{"d_model": 128, "n_head": 4, "norm_place": "pre", "rope_base": 3810.0, "init": "normal", "lr": 0.00764, "beta2": 0.99, "lr_head": 0.00943, "steps": 3083}
Each number is 500 + 50 x the weight over its row's rms, rounded and kept within 0 to 999. Layers, rows and columns count from 0. Numbers have three digits each. The size before them is the row's rms in percent of the matrix's.

# layer 10 attention output (transposed), 128x128, rms 0.183, rows 4-20,36-52, columns 0-127
077:470495421377493465529592458489534527431520459472485522472534541431468503494499590400587519497565591556550571549490489499562508421480448490513473419617468533446529432480510464555516412513443526484423532523514551506509467529506446430589507574454496480487508465549529566473500516532521462500488462535530470545505375469532474640533504524486439439574498511502493462437410555552570502412608
085:480489462485475460535505565486437507525538513521472485480489577538531501530523508545479476536536518412569495512443480476478450491496476536470534466595453593474509504524500643508439525501568542403534496506548568493481455482452561510487408583455560527505496511465573431462463498466484500537530492604499309475509514424521459475488457476525486578501518489367508501538423513485646395416601
066:655499562525535530491491517505490502505424481475533471534500552490435637540405539614528441520502520478434587465501525509436512509525467586445508440437503473442533455526552527422522533573541559566421487454595551438452494517492492546538384514547558427489497532568425506510481496577486449534413424498472492531504525461509488481425563583476519458545523484455542548537412478547420471530408
073:552511493486450578434465490534483541433501619569481488482346546468501443515470460524572504416553603449544501445616567520483489442523482500635547456400542475461471508522542488567540561490526543560488578537530514520442506506480479479452491517539459440463500508537472510588467567493531494445496491576463442541593506465484512493544425473444454521513591476472535633614523473498457457487447
072:515536481517537526491541531518441498489535532480606536430465557490471499519480527456523498505533477509521382492431557473559562466491460557431460482523491497423494547507523503525541525566480440432388508446383486378545565537621498536535434504484491533487494442529499473516501506584494479390534511382513451575468495473419492446485503558455446557452517548503335551630472426479506468461546
077:447643444520525577459561498527520495526409500523470531586492524564441498541541506424422499414486485541470459419507502491480456484551615527455525543436580567508523492548557507602496533495453552546460366471397490495474463583575552453520537513490465479465507382507482532489570455476528516525511424542524566517560459534511543454486493510544497510578557458459435490602489534481490381531572
072:441473547482450407592512432501524460487501486534520395548538506490514530457442597409457598572505490475534540463566524491536522490471518584497585623468538470495424440626594561509492494465590534612539476489613493484558509463571449442516488534543511514529543559459530403506450522500545521586532530429478455546436535449472509456544447542512568533440459483542527457487539477432500565511517
086:455488482553534499502381408515466466502527496493391477497524484472583547530504548476473409501512414557502494410444481609499577418482500462490423466526483536543524525468495484452539409457504459479397489483395450561466497478452456494467396517551506487492452451484520619499574484455546518441497450423469414395556563489468451536511429432526419552568522416480474552580514566488490481465552
072:549499477518524565469481534497507491616550492499504529483414435456436576514492495490469541452566423474573497592413518497477550422503446549505503479464585515602553522519536462563496471483498519517557499509543541467434419420569438497501546434479437463559472536547402457578451424493526484454447478467481404502489428538594476536472504569479506532500509375521600462563505473572439564553377
089:564604563470504468504531489570426500481394429479567484546546463429503544545515458545494498561417482495540575514507472527522513512443479567472506505511507470590491555595458509440460535541547564552526535452518486479591555452608514625507517479509510505531578427485386449553523373429514537493434394582538449490440478512435492445593455526484541518561539473469486432571520474523496520573510
091:424414523531444468421532586412516526500533516471448571460473507513386558462543526420546476559582469452468508621453428465468542408541513521578564468517524532473435592489517507480480490496531518489597510474513566488443586556493505448600590509467488493492391580495515451467448545495562499538546518469520463437529562496519486413502530548488421491549428526518512415470480400474446576444465
086:513457473452488399433488509555499451446482495451428526536576489543433577484472436515492610522521472540525528481474477529432396476512420407460517544499498542440522541522444544513497492475574519459495542525457524373546514445533469465442553407508429525599532384468515546594574428475527511586490506574519444493467483512545425593483489475626473472442519462435579446531493500526483516479596
076:480469499511505463506506444523518484563495515398532426537476434471446444562494625485522531434504440430484468528417429452529493465427485546495402492479561427468501447573561457568504456530542419498492414361464468540402464505497599470525528558460452486488478523520504495520462552446549470541449468501453520412450471601488491503544467502610512543440539450408572469479570579431515553464424
082:508482470612554453485525551490414511518608449434474511483545609529479505463546456348551499520527524602469505497508545470524531471418454543531508481543482505411577390457487532505413505499566514438500546440511593508454567469561484537469499581558510528553539446463490436468449413551505452434521579401476522512486546416452549447484492575469470525568451480464497538485528465397536575498474
070:498481467482538514501504500441560520490512546629498504516507478491553456471532518527554507610580454601598412510494525542478489598610444467563521556526442562539477465472442482457444508459443481605558503492428518568457554507487493453473458546608506505465447471380491463543465599505486566368476507545488544538569479518500581518602450461534464449423544531486464477498506498458552497494398
080:580565548606578444497521504492535552531501445555583524425458462469494522614488459483469421467556444451448428454501591461535449555521583597468450496431565533642565506558488529516506514463430490444398468530501557443459468507548453573433426504557529484535486466460519450475423475533508523485457543632512597512545508515439492462448476547496531546469456430471488553449490458531488549474511
072:459539481446444428466551452466500502478522507400496511493475487465529499475545527473557521458497548519415561521620535527431615532439494522498465557505569518612492552506541464478470390511472587442599442440543542533433552564484394446434590497517500510533415534443542451511525595582520450581522555521572514492564441455481475490496482487551532516431508431479545478479487377463592487530478
076:556559587626510545556415521481406456547512562431540529523531463533506498527638426483545487499375502407503457532550448519440528576548489464513513502448557580555378492586560500493588495440489463561519500453511487487451557502491481518460531441524550462531567504495499540546501421535540459438465561493494510410533570523503545508547461520536584476521494546598489579535480498422474421538551
067:490572585512513579584501517542610454539525503487487442437522555509414587481418446629502585543548575434469499438606450479484550490518538618419455527442549484467574463473522519545510480471502498524487508466400513500488487580500604495551454459425412516502497503607577573540548537593453528547531514495507475464540529510480442446534532542455584539530532433474489472538493521512472543488439
066:471521486491554494431476567538391462417454536473458456526427518429584511481514471562516422397507528450491498498472513464540511466443505385522433447535536539510493571502453456515473460506538528549470513540551433554514475453410456384441502505440478444465493610441516468579493482511414468587531508553498585451555485447429492507567501546523526539436456436477516574417508616419540455400494
076:560450445543594477414508541435535482473542505497430547497563441478499492533609580427511517467537469468497491494476504510437571441561440476445425496429547481505595498373503473521476471521486550471551522403517569457499483530539569455588515477535556529557484467492534455396497405596460488400520499561567481471455490560496528514453527468572582532454365522536473522583527536582496532557488
068:373547480519477495476505534564481451481416544532581477563442446525601564457504549557519530556497465453544512568496513582481404498526417549421447414609545547430467590477553479476459452471539545443500495505572433494528530476473448565493483571474498416524591435472522582480553437427504381514550553521472499525547391538552466508497530500556488482518606492501554458480484523491412472505509
072:471440501480493448409434516470442582416476504452473570446471508498474555544454501501565634555466482540560431516510509443480433539510400456548441501442473465544432545435428502500467488489552407550573640543477432516489456524469539579511477536515517542554483544579510451396495576481490487378442460518473357495410524581522525478514531508528486501429477506516529491509439528453472486505440
077:486476446572472568447522434541584553497482481442408522546464500465459510546505526483545472473480506458580547534439410612559438527494443456543439456419460496556496499432422411528448393584461520553423549426383583553556475581478497522508488469498562416570429521416450490525472423500492466415486421486407510515515476538529540477486471508584510449499457507505460552499463513476513404524531
067:548533460450583526513561505612584478411465418492528468456553503448498513486486392369527474499525569478512605486486470613560445567446521522524482389470468510496417597354459518497493483496498454522455580502550555540523511450535416468535511454419552510516533481490443480482456555558445481487467527503429499519463529431584484423508463505499542539552519538593486467507541556530440449560489
073:523509463549529506583491514485534514459484509567393510496522542583533536542507452510508492562506460568563519419526488442501437517443463434533479466466506519398396462601519617509589517457476426463442480496452487468440509504496480638429552554484483451416527502484498599508544509462595496490481572509574494555520397489505522459494495584462478547653542552576551486518525486467489497405562
062:486517487541489509519506539530496540504510589494526496461493425582464481447449458349562511511515535418563531419498513498559487488475492513555413514500544455439515344389581450495583536541581388538432596562503503470478480454450447372543439519531541533414463500480533560525500518542493460508464520462455448586555541507545526487428478485506446491491546549561500534543566533566481582563492
067:430496422490448443514483418583497469486434463486570487571421384494469488550411566422440537496537512577561389406414560498531500482523500493483496560420522452542504536504483535515506437418433516531497529559533558473559506461569484465508427490497550527532535425503513439507414555532510489479399538495460544466475506442501505458484468459526506560376358436529454566473546470526540595500530
068:529571513532424443472535613515533461523511569511578561523479570426468500509475534511408480532539614477457478512547482518526523492490506427499559534490503432416522489408515477452509490441471482525440542533607502523406585493537410491456432584439497495551606552398454439538518499535574544522536569466576437460457521539509455411453547564518540543573489535483471525507563422619459492530533
073:524594518492429495569552562482539496452547534455560505551507569454519495433491472595481438564500442381510587501446627512466610569514440562532497524491486552578539464444519461480419477554493490465517549543620467545502550546461525451586457481483515569522532566488560493524546518532459558513568506452574541560590427509470489491437440520382491508530512476404429482565463488465540532481450
071:521460502413433436501481546464482516456450518516526404582582409533474406598464534552465470470469394477477619487490525513433490467468582542444533524496537400667478534515487560511574491473488470549566511564512472533493503511483425528479553485479436527464495515501472477523538543523527476529479427412495384498501466464528471530493507495541508519549438409441614459540505619568465535467450
075:454492562552450441481493527379494513501536512429452467482505523579500496511537455475483553661414515484436538454510508493487469537485530514558474492447522453535482548565420433508535467572511466444415442569511404526543545490480469520517519481469436473496547513482494511427459561536553612494509592467519642563430497402434492551511512488463516565496572571566615522483481429469521578540577
072:476514499511503526452536536519469505535456428415551521485514440405536555476516486428440476608537455529514500633485441486573522513457442522501495403533520402478399481535478510443545574460436499535535498489493495536589624498452505483521470492480572522517505561537492449511490458562443495501375474431452525423445423445588481502523574506527636483409506600512550517489501476407490451530448
066:497498563442582587491467494492455504494484518519538530441536568472463529519499504528499506520454502446547415454483539524519486436479503524507439485612496642504562506465582521506412431527474476494500484446507597512475483459486588580550461543454434426597469524552443516434488506552469492512464550612512666509464520546451509633525474399501479493540542533550482554410555457526493606535486
# layer 10 attention value, 64x128, rms 0.228, rows 5-21, columns 0-127
066:598482516540449491522495483505513595446460587467500586479460440506519469457559504355456503578438530522580466480494593436537455437545490452547413473529568535431500465512441544527477510406340493527415432493569446516575519511523469485461489516614473513523436517507469418451405524525471562482601482517423485470476510526462588508532498476450433533446498489483492466500462535430520464482561
050:475590593400502483601365513468585447503526494519558523528561469591534475540637503509418524543420385500525464458543500513529515456561454495554433455499391439526445550532558507447407501481439522510550564505480517562527453424477461441511477426488494536510412408500491450530457555465398546496497543473504528447495512434561531562508511461494501439547485507475503541471569494472539504563563
054:516455482441588520511377633432583534574488533532575553489542511437487509463429486397474591613486448422528529449484463534480583480541503517475509520599419534510623459455511484444511492548499437494446481557546477483555561485440560542553538506456399514545610536540557539496504455510458447440446532466497471471483478526544534497547495468448586511510458547480447510520425504435514446576493
059:345515499478516507573529394564556570551610506492540497519558477565479461533561563517530496479510527495482518541540424485470466510561530553550556554481509530452446511513466493531488518482566495495503550587513459497440498557589465379404514533485542480599467561443456397507507509556409531545530555548579472499525451557463397516493566500507495468451541582534527412520530468497409434461601
059:429475514522505537466453575567577527643523457516415551470403470503482523488543512480569553488514609441419493442526509532519469398432477442524514522474521611523590430411448486534539460503577504514441478404474515557541601479564484583559507471530499499574528521515429543522558517537489531492533492558375506487513418522506526434444532511545476423548481495449517564534520448518601505458525
062:522540478444588469483463478544540521445585511433472428451468473491496456483473532398526496457468441540422494448485503405494575608504562493518563493501508491468597464477490542446492604560512496506484569530520453560519455532470547490492516394508615634501512527606556573427478615492411554476510523480517545445593464439547520536533510496490487457559517446502399513572466491553545574481458
062:524553539471535388606570500401541555605492575485527467465348499477393468532550589563563617474520477400504511496591485452501465424438510551416487474464475517567547445644546453510570539463444435531512483506501489447509500525563483503452516446554516525532448504478504549481500565395532567545530543492522524480463492570476502514478505563482561547504433542469463496531454459512486493492491
059:485601546479473534479545469526553513434557488511478453574534499489494477576474518567562442472446560524509497458523460593451532530518546447541450435450467477541497549568469524579524488531553497549521590504535415490440552447485450492504410452434531431572527501497458469548503479496547487554576412427577466401422521447365454474554606518588516509450439442503416514495427564438489586500446
064:457477552488527554540407453449550495513503531472487425483474519497599483544548457507516500403544546597489536505574536493489486503513499476458586422419478434530386561497455551433494545444500472546465508469529410539567419551484504484502513496539428506554500543546526439460515584510449443470535480554462572453452535491594562479520543429627528491498419575440429559547500581431496583410420
068:499560568549553497479506430456539445439500523435488487470536550470470490427455532432479433449509438513492437491565530536560413432468537538489451553599463532438482475480617456596557549601511462422543430490553605516506502501487513509469416520518492471510517582523370557468501483481469465471325537509550490478522450483458530533599509536500505530424484462459460508512514585543463514499384
064:550482497434521459525424487568503501511480528612482480480513494489504497513526514529534481552468628522553483603433540505481433579551404564388427478604566467537451472542491495487460476505532484525404455487494525555470455426461504499535533374483438471495503520558521526455589545499504532503403409520544486558586459401450532489512526458491502503429491560500531439525482496489552648430407
060:482425508479440584528475548508495554527527575447388425500556432557532451505443556529556452516572516560512515474585455500439497491509565473519526529574516365481536540528510568424566504507405472430481536451416477532489487528454446590446478503471574487402423474517498587562535379505449427523494541551461487447505525409433494551501526450533564553530476469530492466518499416575514488597524
061:459461567537588483574499522512534560427434494444545532528415505527553445483458552548535468435501501495579478422528569480489574474495546471520426595592546569415408525477540456544469487510515499467536440519478524457454374505425497498486538480522534524470521588476496418528536537471518621536455527503552508427524531455483486571425527419618568535507556424604531486596508551494467501567481
057:542448522503456407538450558548510560540454531461451462472481496466398553508406443446473455401501458445535406432476513528496519538464525491499550493512577478521542552590522581535554443529481562487590540516534457483485505584537478552558587542501466477491575533475539474449460418555572506579559491488465543614453540522446482465402552588415533507489443549528545557440403503519436532448419
061:518515560457576568520462494571536542498563498474571555480466563511564452397518575476585550544628432514527539548570457570428523472500464528547511565471544434441430488489563481465525550386564487476479525503478444474478511500492471430544566456531464496523441561391486496539592533460450600468535529510445498533425523499454442553492513391421447472513521516552505611544448477484539509401467
061:447433515554439511442537600554475467415509480466498472494517469424438560524478524398421462536509526502494532457392497413521525513519526575513528523472453430531578509420581539551624578440533449482569491532542482509508476432568487484449472566515482549443518386525502559541549389442486522556537521468497561492424495524536503485542498508451492506524600467530368421443469573484432512552459
063:416513527479474425487478487491603489594480539478475597498490493451525493489453480566467474626485427490544543427446424409412508490468405490559493464555541467479510569548537423561555510482454485506399492518482553508480475475546559626499501571436513543432555528492496488476460526438486486389560505402487546438486519455508408544484545415590539519532475452533568415517502504540515403530545